Weights of a small GPT-style language model, trained from scratch on English Wikipedia.
Size: 2 heads of 96, vocabulary 8192, 17.5M parameters.
Architecture: untied embeddings, normalized queries and keys, ALiBi.
Each number is 128 + 24 x the weight over the matrix's rms, rounded and kept within 0 to 255. Layers, rows and columns count from 0. Numbers have three digits each.

# up: layer 5 MLP up, 1536x192, rms 0.111, rows 1476-1535, columns 0-95
# down: layer 5 MLP down (transposed), 1536x192, rms 0.095, rows 1476-1535, columns 0-95
up1476:125144113111145114148097130134082136170116108153109124102184109091150128104171150148099165108163131148194149167099115153123107090149098112164122155090126128146155145057086132141106112119199142132175136161154118152189070080133115146152117119091142152168111112124118149197127121098132147135
down1476:153118166179156107175121066118137161149054109094102123073176108153087124145168166198092148107145117108161102081126131133145112128109142121131155137140132100114120136129199114152161152113144173097114100135101140151139099079112121117128114132152136119131161109119128179142175076113134102076
up1477:151128112130122123096157090123090143129110127115134066142112102124113106145100154131118136083112154161133130150146117134105109112133106148161128115106143128139121130134138140118149140125112120178146185126113144094116150095139120132173135064143121134180187119180128123141082138136140124163
down1477:114136076144124152149130136135141162119106141120140154157129186157093125084120118126132111117154135115111111155083134131104124098125159139184132125156150111121153170140132110087128130120106112097129106125114118130053121167147122144095118139138134118159099144151110156120122087156138138084
up1478:098137128114111114112146106161112153121155119137123133152123122116138127120156129127078142124125146142105100127136121154112140117104141138134162128106142100126160126080112132118133129119119151114139130100103159138175094129094114123171105126133148184120105107133131175166103138141099094137
down1478:091096071103146077117127119116180154135119113117084116147197116145120140104091124105088133152135115130134143113139145132170164113103141121109148117135107128108129123166138130138145111123130098144135140101120138106099126128116109092134107129107170122128121110091134093120134107138103136127
up1479:121148164122128170120122128117139130119154151134137089177153134126137144133113155121119141122164147117140152135123125121150139140126125099130114119127147098128131129141122146130100088118133165154119152141095135127132124091135135110145138105144136162114167132125118122143158112113118128178
down1479:083151119129126160130132109139167124127116136128153179137120157127151116110138159122125111174105112118129170139130115143113110130121172126142119131139151128125145136156115111094129145143114149098130164089112113120108121122111182133145144140132120154136160126159092143139097117132119070135
up1480:140116161130103146149108110117085125140136140114160074088138139129149139159148124110125141127124135090127122129146101132151137129147138100150120166087133082138140130132135146177129096143142181185129106143133138085198117157124129158148141152183158092114169141113100152106134149142132114157
down1480:119127154127182147143146096079123161112132149126119169162172121136123103095135119133163130169117144128148134114121170143110133093143181122086125098147143155104154134132137131154170148126096129145126134120159105122102187187102165142119140142113106116143148083138132111122148108158123164123
up1481:112146117102120099124105097170108130137087155100114136136132120154138119144099123144089163128104148147108136121167152113107079158141102100097138160080163129121170117138151160144177089137162138146154175165122184119124087155116138133103167141114165108142100142119101114129140126150143135129
down1481:117104109137110127129148085129088180111112108143082135130098097170107094119111123136126151125100126153110105142120130147133138165134122074105096124139124143121162129156151081129158145106106166080184088118114140094117101112080125154113157127125126124099122105132180179098139121133149128126
up1482:101084142107118150135139139113135135124124116103131125150145139139174126110145080129125130121123137153134109134115091104138114105136118121146095111118155117133122125119138103160149108136149083118163130135079131094118089081125119120149107088151128137122122108114100146143079131126134160116
down1482:100123184108144149158111111114144144188100121129130145156112118174140097116109089150112102108142104160165174105132112132159116089113103141099129106097148136138148140107075110122130119120123135160145116139114159084106126163131126132151172176099136109144119134132123123112124132140162159124
up1483:118142102109118140162116156163131137070169134123063136160168125086105114120121160096110117090201104082096065147132152065117116109129122117169124121149134124140154123120146151125141139166131075143138084137152143118139129086105079085155139133127166114129119086114096146156154123184097122131
down1483:117117150108114106206088120102132123112087158083103146116140097143113100154102159162100135087098148122129125156098106114145143119145112168148135110124189139134179163115139144082084149141133135099215151100148119094099150038110136108171110113146135138141123131128109128115160130177118144142
up1484:140151136106118176099112083099153167143155115087131133149118124154183169100111107126139185111121120168145134161154115088132131147123097103133113117151129116131140102107106095142134140130129113156158140122122155106096142136122102164145126126123116160124111148112132088182121124123131145127
down1484:088131109168121134146057149145099164137158136079114165104115137118084141138129136153109133141129087103110129115135156150087143129129136134119166105143137085121139131139136114108149148134144153111123100125135135121098134169136128096120132157113142100130130141131118128095150136126136127141
up1485:110146130106113125130124110155158142147126074136157139156136128153132125102141088110100135116099139132146131155152144135120152104181129126149094089116154150154130114168146149144155067102166118172153159135149124165107125135121133144142135095108127103112136180127139183111149125130119156130
down1485:164136086116140116092134111103127114137113133133117119104117153108106104121155127105172119162126129139114144090120104126112100144112166138159129144170123124107101096107120152095152140167122131128139127094092119159110165081123137080131131107119149166157121168140147119112134127129130109120
up1486:166137122131144128145107131136109148125143108126137087117132147147191133122105106132151125138156111148159145182112136125138092129180094198148145136107140149128110134135121126143093109144157173126110159150131136131173084151085133164138151115179120138099133162138105159143130131137136104137
down1486:107107086090156132127110144147128146163125106125105132110132110130121105132087162133152135173114123104173142124110169116159126123129122103081082149118097126107101168156102106120127112139111123125139165088155095093107084115111136166145114159149125158174126136140126103099090082128152131120
up1487:150111102114112128111133126109106122144117112122118131121119111134130179162151112163079117140156134151139127117134101113127145086132116100173101124087132116151125037164150140125116151102137113142136117138121140086140144140119087124134128115141112168159109133143111116171147159117138153151
down1487:150147094128135103124164157099133167091146098158147120105085127118119119113104110102116117133129097126150146116125120137160152108088164143164128117147118099111080111134138154099076127104150142117132117117126159131132119132099147122100115096111118098153141132125154118104111130167135144132
up1488:164126111127121143126118164113115124126143121056178129120121141156138173133128119149110163111136114185141123160136099159127105095151132178151131100170118107153112116098126122080062108159114107133109112165112148090126101103137144120096191092074164161147097149099154142119159126114180119121
down1488:111148058133102102158111137119102133162109057099165127111143120155137130135087159154083107146110141104161205117160098074121142086111136128169141115105086126108105148122114115104128119136072170098147130120125110112088099105114160069133150132118126143152174126130118185137131125114088103158
up1489:109074112150100117108133122123134131171185101117111104131109132091157104156095144157103146146124156147109153155109154130156140108145133130119134167110138139122120104126113109124114121092140091140147106135131127153119121112143106128117145126126148156103126121136120151113137124093130158164
down1489:136134082115137139184155119134144107117122094096133145118112125137142083110161129147120101129143124139164148119172152142093135163139122099101104096145111131119193090080164115078126144138106153122155126143126163123131145137079111145133100131158104095148128124129090116111119113124095121153
up1490:110128115153146151136124136131126105145096115102123100140119125111198136126136111100079162123119126147133082149104104135086090152136130128147126123154111089136122103165128118110149147127151071164116140151157136115129078142147136089169137113110152120114103113107126145112143139100134129142
down1490:110100140121138090129125132093123138170093129141108124140121103169131125170148120133105091096130111163160142134121082138137107106147142106115125131074138113121088132155131119135135149162072118140145178125108118119124084139071089147148158108123132105144176137061136130144134101143140170154
up1491:172133144147135130133063150136115111111161097124125141126112118125164137131152133097142127117136129143119100125135123115127135138111138127140130112132125134135173111111154054135130126148143137099132135112136125146167155112127077109149143125148123142138121090150146126184142123123123149119
down1491:147139162117137122117156123123106149120120116121128125099093139123112146120149116104130122130125118143102162117151095153123131103142103095202121106098143150134164105159095128102135122139152081128135123143144107130104131094122141133139162122189165117112126140094108137125098131137141196141
up1492:149117151137132110122100126129125132105150104108130135147152150142102148121149119155159109121106129140165128135133122094117136151146109139109133115160127133139129122123118121122133157110110139108184101134079119126160084144123091109143093143116125123151116140169139164125138150152122123098
down1492:173136099154158106128109115101120120109111105127121093132127139150084138154119138126138164101155114154126150134160131162137102149161126097144112164153128136102103149177135115094140144148139135116123132148146076117116088135160157165144147129124151172145142111128151127113104075152128102132
up1493:159141076125139110110125110128144134165111117097147097145125159157124152180142182097109146148096125154143126135104086141082142092136103136184117152141160125165147109156142179133123096135112124159134132128171110125140139121113098100144134119102157107127130088136133164127124145139120084146
down1493:188154130116162081133119154146118119093112146057059152091140159170127149109140100131143163103134166139113123170120113107130099103119113155173127117105132130098120139096111145102119133130124122152166108131114118084128139122103081125170089141120163076138166123156132167126110117153156115111
up1494:112149113167130124119155111147157129144140153098150166136126133116111183140141141144154148134128159135137122115110145130118129176145112137109165152118093146174092122102148129118099130183094115139160089145134142147212113156127078092111112153169154107167169133128111116097106106115111147074
down1494:075178120112104173101106151124127103121158122124154130086142165065152193144137148165140122118168124137117110095136120157116139096139131120109133147102116099149123131152145134072129114131169131095121127142153119151145116111145151110134148152117161103166140155133139106165135134158107165142
up1495:097154087121113136099099200152119124128141110099125109119117120167143106101144148097123150114121123161120117132151110097123084108121136088122096137138131134149117115149102118129153118141118102135145119133159108113160102077147119112127130129128080176153108108137142112141106143118171176116
down1495:111173118098123126166098091100126100128115155077153111140139117075137128192120101094105098115139102115126134132148154126145109098129138109158128111095112120140128125096144113126203126108149143116131142117089110119128149111151127126126138169121128113084119151105114146158150096122098138100
up1496:158099128148107104125125119118112170093096104148161058109141155098125084175106171150106181090096132105152132152159137144127135120134103103140121122149085152154131132108125168100122102112104147131125191130108130112090109089101148130150119096109097100147157165128089119107130158144131135126
down1496:105154152138099129139066157137112103178100161077146148170133137150112118063142142124136136149105107121139111149158096130135129161124122125084134177154127154106134128169102112080096072116076120138111144157092087146128112070136134144103138132099135124163146150106096117100106155133149134136
up1497:120126096138143142134106117134120096136136104126109144138125097092153123137121106118101142126118137124153144102145086132159081157128127111122136150138112110153162086144123130083121094092129111148113130123180135090157112141147133152138144128106158194104079164138073135122124135160192121133
down1497:124144139145115140102125137075136147144111146127126141112119117157152121144137105124141115082148116156160182149161122136170144127098154133125141116171104139113099129107147135130092078125117124166175094085112123150109144101131110126085094073107150106157138128112111150129115097129167142123
up1498:123144134171103142152124095115133093122181094135124119093127145131155134126135102099103139120144146115159134115145160140141116147130119115136188144092131121128144110124118154094130125134112145130149109128114129136160113173118095132108122108187161132123113145148136153155119159088105096144
down1498:125087123117142151125148138109125149110139122123126106134184130170088143178088171120137134124094099153134098125152148113162147097128089095114103120154130141149094150121117121118124159143158104113142097073130121088162084069152140118148092176116138146128147136127146119181125128125106143140
up1499:152106149107111132113091098132177105158105150113115101142145111100180119124177142119112149111152143155121104143166093108131109132117134119125142174157097120136113103105139099125097098103115093164143109128094179133118147107157157110114125150132124147110160109080139123148114155122115149142
down1499:183089145119138150159079115126079094161139118123121127154127110138145138117121146169141118171098149105115142123175109124135122123138128111125126146114095121106115150123092083083139135127135106120107106154096149083119143117141172112146128155114102136114126131134115130133129146099131148161
up1500:139101183119118121143161120145112099139094143154123150138139137125134143125139089123155137128121147131118103143105122132135107105121127146111109135151118142145124144123116153109097159146154118155117142139092175141122131155122127108119137120129155129113153108144084152144145157127098136134
down1500:141140124170093166104137164081103088123122094116130103121123157138100143134097115128093148120152105132110131107094132146114140123137119102123147136176150143091156111154151113106131170125137124113127093130157154115103163167140123159110123154094091146115111145140174112134145143161135177118
up1501:118134132137140155092127082120089122111136079104162134116119164111155185110133091133125149122114125152113101150132105136134153086133112165173125112119149160135093098076098094095171081147097162146165131121127138124153122156098142175109096156113179157159149128147073155114116151143118113147
down1501:183114112146130134156111101131133156124141161122109113130137151093126141149126134107116136123137117138110114129153148155075122140170126130090125141105134116136145154094092160166204084127173122181124138114110114102118123111163112073167138113138145127119107148158105098101120155130130086071
up1502:090081136131123141132163164167115186121140105095085078081201163126085119089081117114109155106159113090132148153131122106128150116144086141152128112128082114148157133099115103123121144160170093089114111135140145147144123143157126139133128135134108143087158131106111131150164171137126118092
down1502:066170152054149103168088110154120138127100163174157155170163120138156110125140171128119124161122114103103096064170090135104124108163103130120081144079140086147114137095058114136150128137123148165150124172133103106114090144166128131139142122116137135135109096156158140172132162141163143120
up1503:093111145106125182137079103119158105136163125099141157140112131119151149156161105108123131093159170126104118178199101115100113126168100140132138165139141107141089117121107155109154161197157126124114141143113140112183136127134130123138093142127111165133120125102124121145127116097116109083
down1503:098131116146129149174129111071124150087131144126125095122114114135159115119172150139176159168108139143100099152109108103098137133163087088138103138138130123158173075085104122189152165146196125080186129095136100098155119132109109140113125150144140160110114097106115140145134133097086138107
up1504:107159150163105119122097120111135115150108087132175107132105144116146169132103139118144123112130145143119147111102076185128157136138121130137106152065143153157151142109146140124131147136132109130131160121129146141102151136162142169125131130139138176155129146115110096194132163129153101106
down1504:186144167178119134155082106140103164124123138129137110108108115097123097140143120103159107136151065108149144140122123141149103151133145107106089145134158131105138154119115183153124137165128113115107129139148137107162144146090079112099138147150136098108111124149122135118129147131127118117
up1505:110107149179141159118103114137104112083137120114178124102124153122162156105202097080134119107121123169112120164129162101126119146138115100176083119092107137126085157133146110117104151141144156128112145123101137081113092132141110126132099128094140101131167123155150142139117124145138141160
down1505:125153084158187103153149095184117178093102134124141120105101106169124125156089102114127126091097093102126139088142164155087122122177066096099092129108179135137164152131079100148180099121123138149133152139132174096127113125135125117156151073078152095101077129103073094139163130148136137105
up1506:094143163113125097114129119131108149113145165145111129122111110118129147162113120147111120126103146112131112136124137128124099138135145122137154154117101106092112100138169146108154121124120073101104124159090172110126111136196111110159152140109156150116152163088136098111154142134126133129
down1506:089101100124169133136142148099122112094099125112099105130150120167146152150077124136098172077123112155123147145128094139139125149174137142132120131163129179129133156114136120085140144136119104103125145128150137139122098141103159127096122112092104129113120120133174138133102086120134144150
up1507:124125141126115118131126125132106124133125127115151126122149135130139162114129148126121137111138161144122127155139118128132128129146118123151120124111133129142130130138119119115106130131134132127149143133123140111126116118095129133138128127130127142132120125140125133129122154140128139125
down1507:139136139132121120138134122115123136129128121126120131147122133125132132147125131129133129120131121129123132133125108135132147123126140120113131126125117126121128135117130136135130133115127147129132118124138139113128133124131131128118123131135122120117131131107104131130147129130131127121
up1508:130132118129087136122119115168090137130128127109159116131151140146135150142138135119114136114138133134121130166130132138142114118138102113137125147117127132150154118147121129108112126148122121131136149138105120117154124131115130142138143129139127134134133111138135132134111155123113132126
down1508:119141131123135130140114126118125119133129139120130121117122100127120117129118121129113120153133130127134140131108115129133125134141128128118124128124118113127141129115128123115140144131138135140121120135136135123119121120124131139137131125123095126131126138120131117123153128123139131127
up1509:118111127101131131130113103107106133122147135117140119147136132132145163121112128120119147080133127155150084176169125156091137141136124160138138121112152127163125124114103125160123135155157167184144162171129164082161102137134158114105080127114147121134102112181105181138165151092121131113
down1509:136137109120125124113137136142169122157093170126110137129064152116113072130123122086132131141146091145142112118074103130096132120075120123137130128108164109135119132118143176161098122143131133162173133068121171093116141120197140084095128160144122138110127098130105127120165130123114108131
up1510:145101129129142165116118135125147123139103145121164161144147147071163133123181147076161149094102144128103117138113121150120098123131123160102135099131135127130140114110125152095151141115120107154150107140119161117174084097151121129106175113169143111127114168130125108164137162104173165087
down1510:136173138151094148096134131118157150129074089115150141138143149153123105095088111120111152115144126191154131112126153098142131129118123165123147111140137163092084138122102108130095131102134120147123131134146100147131120133090168128142148130130127115138160119080119107145097176126128087097
up1511:148111123117123122167105155120118146156196150144153124114156110118122110131136137152109152135185103112145078131139095120110152115178096097173096160132122094117161118121102121119102148139124121146149137131112154086124106125105136105099140083177141117131102153120095137109124161097123137143
down1511:108091112137120108104126144121159115111169165109089116119121133160156148128092129132195103129105161112116134140072156148142125162118103063141140134105105192125089110099111104112120120118149138148108098131160107111137118128198107104135128099087128147138087079140136110164193143151100147105
up1512:097128123135118134143128088134103127083132132162126115117148178081135150115111123113142105114100144126137135138120083171156120107137131117163112154100156139146127128090154170158111081155113178115148108125138150169172140146117126124104122116143145152128127143130150143135118117147107133137
down1512:136115136118121150146153120101129128112148136116110119126137138132094128130095111126129120140150127124152140140129143162132132125108188110163127172123116096116125178114125170136132153143109142119102141126115155097126157144096158157139141139165145126103144130138129100123143077142092116104
up1513:115143142180132125120165170136111162141115131102103134130140109135108102148117166112105159130122115116128140156139095101137153106153103129109131137142145188176138113108164142119108103174139121141105127158142115155161143137143136166138172128146162108110120119134078110193151119084132117144
down1513:150101131158072108115106098110149141128140133132149121109100133143117130134145117147116084167110144156164114133127112103116123139125112120132120130123085099115141148073117088146153117120131142128140104144077148072114132131133090155157128109127126126140149129152104133113107124144120145148
up1514:131172126151101114101135117169088162135153148150095097142128130057148122119146110132099144128148166119090133126148126120116108157135137116142161149115155163106098143113153108105117124124116142104143139102082148131090125142092129137113114124138154122110122131075123105143157164153112136147
down1514:082120115075110105083107171121143131155101134111097154110129112163112135141107140153115138152135099156139155127101090128135155119103133103097116108169116146130077114143138101137112084125095117073161133123098099162107102126152146146072127115091120141124112126130133158141113121116180133116
up1515:136114139116114155143108140121125122104135146130108110149117151103138147128138114132169139108109145135086114141140103109105119090130128130137114147093138115141123129097099148169141130117161115140122112123097155167103111128085083139147089124134113150071094160131118144147129122127149113102
down1515:156114154132104139119127131145136150115124127140156144133148119154094136140111091133121126128159080126135131100121106118119168146129137107128156091127116104138129153145122138137107160125141097089106169122147125097130108135131123129114136134158140092117156151194156132179118100137153125149
up1516:105121134124108131121123144145132131130128124106138123135133140141131167117142159116127142113128142136113103149145118143116132130171125134148108109129127123175132119140132102134128155120123127113144144155103150127156132126100122118144134129125115123135146140127137123112119149138120127130
down1516:125107129147146128143120139127129134107123108121136115127123118145113123113137126124141154111111116140138131126127123125133118140138121116131132119112126117146147140134119126139122156146135144117151090137135106124139091121134129114140129134142144128147133128142136132153152141107124142117
up1517:169122113138109123118130178128163165128125108139113107141117131111155118149102110153136146143122153095135136110107136127112146104125143130138127145114143125101160089146147131181155092111136081153179101119094138145104133139114096193138104105098142126122138089101163156169144113114132175106
down1517:104149125109137135107134117163104157127129162131164122103147097137102117124133120145116121123130119131077099146135146108100121155105159155146110095110124161095121115152164137112126126130121138138109118136108169157166138117091089116089119144140122161120131143120133091093138132134147139098
up1518:113146104127100131139163100124124106174108145120177122126143125125161115129140149091140147120113130110128112134134158119098126117137094095105124148163126141170148119160105159179094109110147150192163133144130146140164083121100090096143145102113147157093129170140162153184126135080117149120
down1518:146095103099123088153094128133111135140132143139104164120100142127130089123111158147154096157124128137140132158141141105150099110109144131091119121113133125114125141121082114132137124074125136138111140109127156069077111156088121134099120172075127132110109117135150156125144148082127135120
up1519:147105143133107144086145133116064149107116163147135096088124166093120162160121131166131188107102128116115100149121114134136163138166094144147129141064160117158092121150165098095113102149133160157130109151129082119098115130156173107151150111123097111122143136113126118099114172136068153101
down1519:115156115169115202103100152116143154123114153120158164121167169117171182108193154133179142112132140127095155107114163119137165117112164140140152135168116079097119172092070126129163101152107147079074107128104141090117099124120110139089158139125155152161139164157098092153139147140136092178
up1520:147113108130107097141150112127156134121109132104121151121131189082116192127135106076143123117126102134083084145138124175111106080143100147143153078103123119132138101108127143144118129097108105105124132129139142092115112124147124136165115109161101098127137121164085128192137109097081138076
down1520:124106128129182142167125122069144138105159069146114109149144113141120102080146164163107132144099129112154142106132094140163150118106136107136099143115168148118183147097114074129130089126107106109136133153107106153121165092127111119167127161136154143149105124155087121102100119114104105167
up1521:139154151110111146120105080181144093080146089146155141108157175112117161128179141136141129095104122110111161131116117187129137094110127114133134140093115101125133127151144120158117110079109110119118122145118123147106106151130140126130084142101121082107118116137145127143123121126139119107
down1521:122118154168120146111117138113143118100167114117105200109113121127148126133121130130165157201099122106127123101133143121115136111119149154145154148131135127101144127121097119103133126158140167133142122105158147175138114116167155102098122121108156094109084107106118133080136126094134130156
up1522:098103110117132153095088116132142164126142105076140129153151156138148123110099107120106137103146120117135135138093111137138106141147126141134106145139114095114177139109125075109098123093115131192154165134138130126130089110120167111121100099108082120099134131148123159135116124135110129143
down1522:098134157103146140144112149159150157128145116130128104107161094138131138111125098102130117121135140126162117131112143130118146152132132152173134146134133107121146147106128119169112129110155111137100104101148155120145122161104126102155173140133106113113105101110131151149154134170101154148
up1523:110134133108131138091140135115123115152142116096128112099140117128130136139090121098128135113108125128126110158157084171125142142137096134152097130158121123147126100149149083116103127085139133140130181149175150109103166116145124133110109138131140145173148107107130108123137129113140131142
down1523:170115104187137098135118166122100162148105147128128112140066134145110089154122133133161148135146146126175122133096122139112137086127102117158139160118098124124135186113115130135131113117116144141095154143144131133133135122090158163121165121161145110126133129137119128117173116118142101155
up1524:096148173129135136106125123140138099102145158160114133131140131133129178149154100156137113111124138152149105124128124137133110138119102137149157115096106141107156125117097107119138127151114145125132122153095164144131150136108102117119099141126159121115111114097135137140156142154134134113
down1524:124147132105078145127148141131107114125131106105139123153131133151111134115093164132104146094123098159126135138136078163086122137135103108127075136138138135101118122152145159136120117148126142127170091141144136148144110154103129126107126149089097131114144179103135147093136129136130149130
up1525:140088150161116127087171128106109105129141171126134126093101126169142183138109162111128125140119139131101170160139148122083156106133132119150141190146115119126113080141104061129107109163114142140174071168109136103131152117145090141125118117133158138147113086107079182113137142134174123104
down1525:141115119132140108145113119118100144131141139117111143164118093095145121145142111124135162115111107154081110155118147105119092108165129097109167092112102084108105120106159119106160107143139118118156136152125188086119140148138110127105117100090122111127128163136147145115177137122164143131
up1526:093142108149107143135133160169166148126172113138161135139123120114118125149143122117155113121072107151110133129124073131168163104121131134119134155103130149137132121168125138099110139129121139129178120122131109081116101146133166119155142119174136142158133135100115144142130141128126132120
down1526:125078143138101131107131107116113140122145112108142071107152143131166112158116117132103117126148102131145111116151112124141163134125114121155108128116099121091168084096138116141147087101137153129104113148146154122152120131121144109135161103100138116123092143153112169110149123140128144192
up1527:151122170145124149111122137151091149131148115149097108122153145137112140108121109138167142108162140092125157122107121128124124079122115160128121118131136154155138148103107145146103134144115099154140143152145141139144126105132108138140111139146109103116106141152120152125127142112125119094
down1527:161121108135147118132111128128137078118124109133121131106130149141126141140133135065111137159142110127143145119132139124108141089104082096153109136130154161142121133128101131121149153150131080133092123105135121111129161139130115161125136110116113126135098125146192117124133129125084124101
up1528:138139170106145109082094088158126141117142142146098103138150131133153124145135139161104149134123163164106156105138126120137118120120119118137136134126112084113095135096145085170134125110140129168133136133104136115139116120118128155168130157149155129137150126161127107140119157139101132161
down1528:140145134140108108150139112169132096164117085135108156139115108120131133111147152145108103194150138128162160104166117117088148107116141127170113153125150124120143129139103100137176103140123117077122120133107136107114131130138116138149125119132133085132161127133134135126114159085164132133
up1529:111067144158118157131111118125082126076130092116136146105158188121151147112148143118121143145099148068099105133133107114087131164125126176165148106144107113104122124117144142168116111115112132145090096119087139093194111173128098110114127153130098151094110117160100102152101179147130144145
down1529:133117108111142124113147107128127155129101190108113113091139142088113126132153155113140105163127105087147127116128176174133108149105187093090108121126151120087135151095157169165112135136121165135127108131150148118115120117137152108163113136129129116145138133107106092081173105130093135113
up1530:107135170118111124129105153127086122116112149117114139137149116119131133106170128105117172109097096164100116136135121094076081054179116130146120117179159125194221150138146132141161123140193103149146100156155160126161072093130125087116158149150126115127076109137153189062138126142118112115
down1530:170097139149093123095095130118129068163127112109098132124120136150126088108143113121147134124116143151120117137134109094091113083165150154113123148141127124128116110111113129087099158112122123114122157122118122095126086105122150141109123126144108139195118154122142172122080156139174121134
up1531:131147126126124117095124152159147127103150091122152129098148126056165159139143109125157144106140179076117110125125074205127137131157099128134145074080151159122132123106120144101140137130124115119136097139147130122107111163122168180126141108117166092154113103101166151129152099117096170148
down1531:118189138121108075141145165143136102139109139132129103118110102128152138152097118106106112116132144102129148164183114150121116098120147135122120108137145109157072091159126160141093097100154117115156148105121118135115106130124128146119143078115128136157141139077193087107131087102133128143
up1532:154144114115081168099173138123105114113169161126109134099104141118085165122167114148135121112151137120148105164108119192091113085118149090128095136105118137140121130129179110096148035106175096107118098130161152098145132138115129131122128109115156153108156170129154156118100159087113147114
down1532:133114115116137089141141069080159144145160147146102127109129135120168082175117135108151114140137120067136101115131134106129103172109168147155140131129130087116145127107155174197156139122115129144140118116123129084168134133145115081093132142118133110103130088123088115111139152163111109118
up1533:102136126146103109129177108125130137142158139153120117155095141118136151168149133149112125129137109149119118146168167138074172155156128132153148114080126110143123109132121088123160114114174153124136152143148127125147138129138101133141115091141139138123130101181147152110093140142122133118
down1533:115099092130198102121144090107129125102124141138155102166137128111109126147122159110098135133116112123132172115140124136133105123099174130152134128110108127148127113154162144112159152124125123138141140110145119135109128165116122142143133128120140082179152154148129109127115076164066146165
up1534:087131118152134137129067127141120134100123128112137120179135153130145213144115145090098182112077159115111140144133101124151079152139124129133118131123115080157184090142124102129077120125152115126169122149102141090154116142105109138181141124153163114119111143154088139129144167172130154125
down1534:076083131127173136136139113108158170120119084161105078130147144087145110115167146059115163185105168128086138144117131118097102119135186126135106110143121123115101151131143121158133114110144148134157095126096170150147155121101115108123087103094138120125143139118125114086124133100106135088
up1535:118127120154136126128135129162152148129165124126126131100144142175137166128107124135095139129107140137153139152136111114147164138134129093122128145139137135144151112106092107124132110162136109162104182210139127143131099105187177068121121092095143095093137085118111162060097147146103139131
down1535:172128161125148118142133096145072093117136127081164111142176188133127129141154167118118114210092140139108156126183122122150133092132090133125152111133109119118115156102095110094104162155102130138144078149120115120133160135110121111086131130108141142117110142165108120141079144102092162138